Weights of a small transformer language model.
Size: 9 layers, width 64, 2 heads of 32, MLP 256 squared ReLU, vocabulary 2048, 1.49M parameters.
Architecture: RMSNorm before each block, untied embeddings, normalized queries and keys, local attention windows, gated attention, value embeddings.
Training: a variant of Adam for these matrices, 114M tokens, 13904 steps.
Each number is 128 + 32 x the weight over its row's rms, rounded and kept within 0 to 255. Layers, rows and columns count from 0. The size above them is the row's rms in percent of the matrix's.

# layer 3 attention query, 64x64, rms 0.208, rows 0-24, columns 0-63
size [ 93 130  98 124 109 122  81 129  95 121 141  92  88  99  85 101  70  99 101 105 100  90  88  87  87]
[[103 103 100 169 129 130 143 191  99 162 134 104 148 136 113  84 144  53  56  78 130 146 101 129 150 125 102 136 125 114 115  99 153 153  98 150 181 113 126 117 136 136 192  81  71 186  81 127  93 159 178 104 166 105 103 122 145 114  76  90 134 143 107 156]
 [172 114 101 199 148 132 161 215 124 172  79  70 191  95  50 127 165  95 113 110 102 202 106 125 128 146 153 128  87 108 136 102  92 155 124 128 127 128 146 145 100 159  91 133 116  92  91 110  95 146 161 149 132 123 136 116 124 169 145 124 156 119  95 126]
 [ 87 143 138 115  87 133 100 138  77 120 178 171 128 142 225 107 119 156  77 119 130 108 142 115 126 159 138 149 158  95 147 119 188 117 132 107 150  91  92  83 132 105 184 141  73 181  95  88 150 121 118 118 109  68  70  67 129 126 152 105 147 122 124 152]
 [162 129 139 182 109 124 108 174  93 168 113 159 153  88  69 101 166 107  86  94 113 166 151 146 124 182 141 194  78  94  66 135 117 131 130  74 196 137 134 169 105 155 138 153 108 122 121  81 118 196 158 117 111 109 102 130 128 158 127 147 164 111 106  95]
 [160  91 121 192 227 123 127 156 110 162  96 106 136 110  70 133 205 100 118 144 121 170 109 133 118 119 120 137 106 127 110  87 148  76 145 122 183 118 127 176 136 142 113  93  91 159  87 127 156 142 140 156 131 130 164 141 174 137  94 173 182 119  70 134]
 [144  93 156  95 172 135 183  99 153  82  79  36 156 143 138 100  89 145 146 152 149 103 112  99  86  83  58  67 154 149 137 154 136  98 159 166 106 127 138 114 140 140 120 111 176  87 146 129 151  85  83 116 126 167 160  84 159 119 152 147 121 154 128 160]
 [129  92 156 191 166 143 122 154  91 165 168 121  73 115 139 129 219 114 133 117 104  67 143 134 127  81 116 108 165 124 167 114 163  62  87 130 125  51 119 102 131 137 116  91  96 187  69 128 117 141  97 125 152 118 160 153 135 103 114 160 128 141 157 148]
 [157 136 129 173  92 131 111 161  71 145 111 165 149 101  77  92 155 120  65  85 114 197 151 139 136 166 147 185  95  88 118  90 110 152 122 100 183 109 145 152 117 136 117 144  97 169 103  62 107 161 192 136 130  93 115 114 135 129 138 158 188 102  92 121]
 [123 115 180 140 131  79 184 116 126 114 125  63 110 165  99 126 116 114 116 158 145 144  99  57  97  66  99  62 162 126 125 135 132  93 108 178 104 134  97 112  85 153 133 126 143 118 156 193 167  88  69 118 117 144 170 113 173 146 134 139  86 120 102 182]
 [130 117 140  54  85 108 109  83 117  91  72 112 102 188 158 123  59 157 121 130 175  86 130 121  63 111 119 146 128 145 171 126 110 110 132 180  75 103 124 109 128 100 113 105 154  78 149 144 156  89  98 103  94 176 130  97 200 125 127 135 124 130  82 117]
 [107 168  83 182 168 188  93 186 169 156 152 164 142  85 122 130 168  94 116 106  81 148 139 113 154 167 140 152 145 110  64 115 107 158 128  75 180 111 159 179 162 148 110 127 114 152  65 126  96 160 128 141 161 106 113 150  73 119 121 163 141 114 168 117]
 [ 90  93 129 105  91 124 162  80 141 102 104 127  84 167  95 160  88 127 166 163 173  82 117 173 122  87 124 135 111 177  72 182 104 108 106 146  73 166 153  93 139 114 104  69  99 111 126 178  90 141  80 119  92 136 171 130  97 141  97  94  89 155 136 104]
 [140 124 129 124 163 106  98 150 157  77 115  75 131 144 163 125 107  96 182 120 109 149 125 125 139 113 116  99 199 162 151 167 101 123 169 141 150  62  76 108  85  94 159 129 139  98 109 174 140  36 116  84 134 133 161 116 176 118 122 135  60 101 161 151]
 [ 79 155 139 179 146 190 147 153 214 182 147  87  94 142 137 157 126 146 106  91 119 106 103  72 131 109 129 112 138 131  91  95 141 108 108 102 150 132 120 156 155 147  85 126 157 119  92 149  85 129  82 119 124 155 146 134  82  92 147 137  56 106 211 135]
 [142 154 113 138 112 101 129 131 120  97 120 130 166 101 137  74  64 120 117 165 138 189 111 143 151 156 122 113 113 130 138 135  76 180 214 130 157 108 148 122  98 115 176 159 101 145 166  98 121  87 142 109  77  74 124  41 116 166 170  87 144 115 124 174]
 [116 188  89  97  78  84 139 101 167  90  90 137  83 159  98 138 105 109 117 124 128 109 128 118 134 105 204 150 143 120 105 111 116 165  80  99 101 121 194 124 156 153  82 141 101  59  71 183 114 102  93  92 127 150 125 131 116  94  92 139 160 111  96 171]
 [ 97 154 106 119  39 112 110 137 112 172 104 128 163 128  45 127 147 114 148 124 125 140 130 146 153 173 134 203 113  78 148  83  95 120  98  71  91 144 139 161  80 107 140 109 114  79 135 131 125 125 156 136  58 147 155 111 159 138 136  90 147 165  77 102]
 [109 114  93 114 123 124 195 128 116 172 158 130 125 117 182 165  97  88 107 141 178 120  96 129 157 133 174  79 135 133 120 134 135 187 152 162 156 160 100 115 106 150 232 166  81 111 126 162 106 183 120 150 122 119 148 193 163 135 147  97 125 149 177 124]
 [ 68 177 104 104 162 127 140  73 183  63 138 130 117 129 132 114 115  88 124 166 136 143 129 162  98 151  79 144 160 162  85 144  77 150 114  76  99 182 164 140 179 126 151  97 135 180 134 167 126 186 123 176 166 102 124 155  95 113 157 148 139 123 171 150]
 [132  96  54 123 100 108 134 103 119 128 144 171 162 124 133  92 125 106 131 109 132 134 109 118 155  71 170  88 176 122 173 134 136 150 216 157 137 100  92 128 114 125 203 191 113 156 141 113 118 111  65 101 130 118 131 101 156 115 146 123 172 166 176 190]
 [182 107 131  99  28 131 108 180  81 161 121 156 113 100 138 125 118 150 134 110 120 173 127 174 165 135 126 158  81 143 154 114 165 136 148 132  96  92 111 111 102  83 138 169 136 116 149  82  97 121 193  94  96 122 123  77 195 156 139  98 144 152  76 109]
 [114 122  89  94  34  89 172 128 112 153 143 168 100  93 107  93  86 115 119 169 130 161 143 158 142 155 109 129 121  76 141 109  89 207 120 114 110 158 162 132 120 143 211 141  81 115 147 150 122 165 149 141 131 112 162  88 122 128 150  98 196  97 114 140]
 [136  81 145 154  84 154 124 132 122 240 137 108  66 120  77  85 136 188 122 171 107  98 145 171 167 137 146  91  97 135 135 152 111 124 139 153 117 124 111 130 114 195 120 189 132 140 140 118 124 140 175 114 140 142 111 177 177 184  85 127 149 145 114 130]
 [144 108  92  96 101  98 111 157  92  39 146 140  77 140 129 159 152  88 104 121  96 146 142 139 160 159  93 126 150 164  45  99 103 122  91 127  74 147  61 116  97 109 154 126 156 113 161 102 114 154 175 108  91 168 124  67 138 149 159 118 102 106 161 155]
 [118 203 168 145 114 126 117  78 130 175 115 122 115 118 106 130 165 180 133 106 144 152  65  84 156  44 124 101 132 116 143  75 159 127 121 130  84 206 143 153 132 131 130 142 154 138 110 183 108 173 112 132  91 148 105 120  73 127 116 138 155  70 105 168]]
# layer 3 attention key, 64x64, rms 0.207, rows 0-23, columns 0-63
size [105  97 105 115 100 105  81 107 113  90 119 109  92 107  98  96 124  98 100  93 118  93  97  91]
[[131 157 135 154 132  83  94  90  94 107 181 106  82 206 188 166 122 176 139 129 162  79 134 133  78 117 138 169 101 153 152 176 112  97 101 156 137  94 144 148 204 131 128 150 150 108 154 128 149 101  73 158 154 154 109 135 150  75 123 118 123 167 169 105]
 [138 169  96  93 161 145 101 159 103 111 105 117 160 148 122  51 134 105 101 118 101 137 166 132 123 146 105  78 162 177 156 135 189 173 105 136 208  91 167 160 171 117 104 124  93 176 161 106 186  97 114  79 121 180 127 121 137 112 132 131 115  98  77 128]
 [109 131 119 122 125  99  88 153 119 177 113  86 130 191 117 123 167 105 170 124 150 118  95 142 100 126 156 136 108 107 170  74 127  79 110 147 131 114 148 152 191 143 154 130 107 119 192 168  65 145 153  90 148 198 165 149 104  93 115 166  79 181 163  87]
 [107 137 104 122 195 153 142 159 111  85  64 130 163 142  69 125 151  95 112 110 129 102 172 128 148 183 131 106 151 191 174 118 155 148  95 118 216  80 151 136 143 135 141  91 102 157 101 129 167  91 154  89 118 141 120  87 168 116 154 156 139  89 102 173]
 [133 118 124 136 117 141  96 170 154  47 123 180 177  78 118 105 120 124 139  74 143  89 152 115 126 149 100  99 143 197 116 155 151 238  96 110 139  97 130  94 119 117 179 127  98 132  77 107 185 138 139  86 122  98 129 146 128 109 156 138 129  87 107 153]
 [135 125 108 110  75  81  71  95 149 170 147  86  84 141 198 138 150 186 141 120 139 112 121 159 119 123 104 143 124  90 104 108 141 121 141 120  47 106  96 115  79 151 158  81 130  71 146 153 113 168 144 116 152 159 138 137 106 129  82  86 117 150 158  49]
 [ 79 183  54 141 160 158  92 156 216 120 114 168  97 125 187 128 149 134 192 115 112 106 130 134 175 121  88 150 147 161 116 141 129 170 101 129 135 127 135 154 198 119  98  90 125 140 115 118 156 123 113  85 111 155  62 173 106 126 164 126 145 108 160 111]
 [144 155  79 122 208 165 164 153 103  77  82 132 180 119  89 100 120  94 113 111  93 128 155 107 112 119 109 103 161 202 187 113 139 181 116  79 207 132 163 126 115 103 144 108 132 170  74 103 152 114 124  94 115 111 134 123 159 107 148 136 144 100  99 144]
 [165 127 132 115  91  91 128 108 122 168 120  80 112 129 214 148 112 152 126 164 188 146  91 194 106 103 137 133 134  64 135 142  89  98 143 142  57 109 120  91 117 152 143 113 122 130 140 162  83 151 136 136 123 141 158 155 143 132  90  82  75 177  94  61]
 [145 126 155 113  44 112 101  80 128 198 163  95 115 122 150 140 138 173 101 124 117 188 130 151 126 144 130 160  78  47 113 114 157  41 119 117 114 103 117 135  81 132 174 121 148 105 191 105 109 138 136 148 123 117 171  82 150 131 115  93 124 127 134  91]
 [107 136  90 155 212 161 170 139 156  86 124 167 132 125 110  90 135 122 164  96  90  93 160  70 173 119 130 141 156 185 114 134 132 206 118 116 177 158 119 147 154 132  77 159 130 150 108 117 162 143 111 113 152 125  81 175  96 120 159 140 171  76 158 161]
 [154 116 149 134  84  52 177 124  87 166 158  83  99 190 188 127 115 177 133 130 180 128  91 166  90  95 144 115 114  94 104 157 167 105 140 142  79 113 101 121 142  92 136 125 134 114 214 166  99 118 126 114 145 134 146 108 139 119 106  85 114 155 103  73]
 [ 86 118 114 147  91 162  88  70 166 183 134 129 121  75 117 100 157 134 137 143 131 127 171 101 183 116 145 185  86  74  92  86 122 117 127 165 143 131 135 169  70 206 109 155 115  76 106 121  89 139 122 139 125 132  95 144 104 146 138 118 137  79 197 134]
 [ 96 127 126 144 144 180  92 108 203 132 182 178  79  89 135 138 163 112 122 156  56 146 136 109 189 165 130 148 208 118 116 146  92 109 131  85 142 155 159 148 140 127  79 160 157 121 191 109 137 179 146 144 165 137 119 135 114 141 150 107 121 104 177 133]
 [ 95  75 106 120 151  94 107 132  92 172 103  93 161 123 125 117 152 115 140 117 171 107 164 118 106 159 143 115  97  98 130  98 117  77 135 186 136 148 127 202 105 184 130 133 146 126  90 149  91  94 175 166 207 149 142 143 122 133  96 224 141 124 163 146]
 [136 204 114 162 160  88  98 120 151 160 167 166 151 144 143 137 135 157 177 161 116 189 129 124 129 161 147 145  94  49  85 123  91 138 102  94 159 119  69 168 115 112  67 141 142 121 184  92  79 133 132 175 110  99 141 115  94 158 118 149 137 120 168  97]
 [165  52 150 119 119 153  81  89 102 148 140 144 155  87 111 120 163 119  98 129 166 138 149  99 155 131 171 195 114  79  90 127 122 117 144 190 162 127 123 112  42 148 115 158 131 141 119 158 172 115 120 177 115 104 187 139 154 134 123 106 173  85 110 181]
 [144 143 182  55 107 121 126 178 145 100 147 121 172  74  84 136 173  56 140 145 112 129 119 152 148 181 116  88 137 108 115 131 145 113 129 139  80 127 148 110 164 158  92 168 105 117 179 187  76 136 105 106 195 143 145 102 113 171 169 132 107 161 126  99]
 [133 121 128 178 199  78 217 130  59 118 183 130  86 142 147 118 116 135 162 155 138  99 101  94 120 111 106  71  94 119 105 131 160 121 135 165 142 117 148  97 197 131  96 110 170 150 166 154 128 150  70  98 141 146 157 117 130 103 116 130 185 133 132 165]
 [116 153  74  47 130  48 140 124 122 122  80 118 137 128 144 149 161  97 167  98 189 151 127 162 115 131  83 144 134 143 157 118 146 158  83 172 137 121  94  99 176 194  56  98 102 125 157 141  89 147 139 138 169 138 132 164 138 168 141 142 150 166 104 109]
 [137 119  96 101  91 202  33  99 121 142 158 103 180 108 107 156 139 131  88  72  78 145 179 104 126 143 100 163 108 113 102  88 121  91 128 124 148 103 137 150  34 166 136 163  94 132 113  92 103 105 153 159 129 104 143 117 103 112 108 159 121 111 162 129]
 [166  92 100 107 148  84 138 163  42 137 146 127 183 128 129  78 102 148 145 111 149 146  86 167 150  86 119  64  86 105  77 139 147 110 100 177 134 150 116 127  84 129  65 143  82 179 145 139  96 102 135  77 173 127 152  92 141 147 119 141 177 147 130 135]
 [177 181 100 158 117 161 115 122 170 136 179 141 159 148  91 155 129 140 104 111 158  95 141 134  92 119 115 121 201 186  74 161 155 124 147 110 139  85 169 111 136  97 134 147  65 104  96  95 185  83 112 118 118 157 130 137 166  86 116  88  84 174  92  97]
 [111 118 144 125 147 172 133  50 118 144 130 123 107 106 110 155 178 110 125 104 125 156 144 137 115  99  93 170  58  93 174  53 107  68 162 103 151 156 164  73 121 192 117 173 143 182  95  99  95 117 109 125 134 130 100 138 112 117 113 128 200 130 149 109]]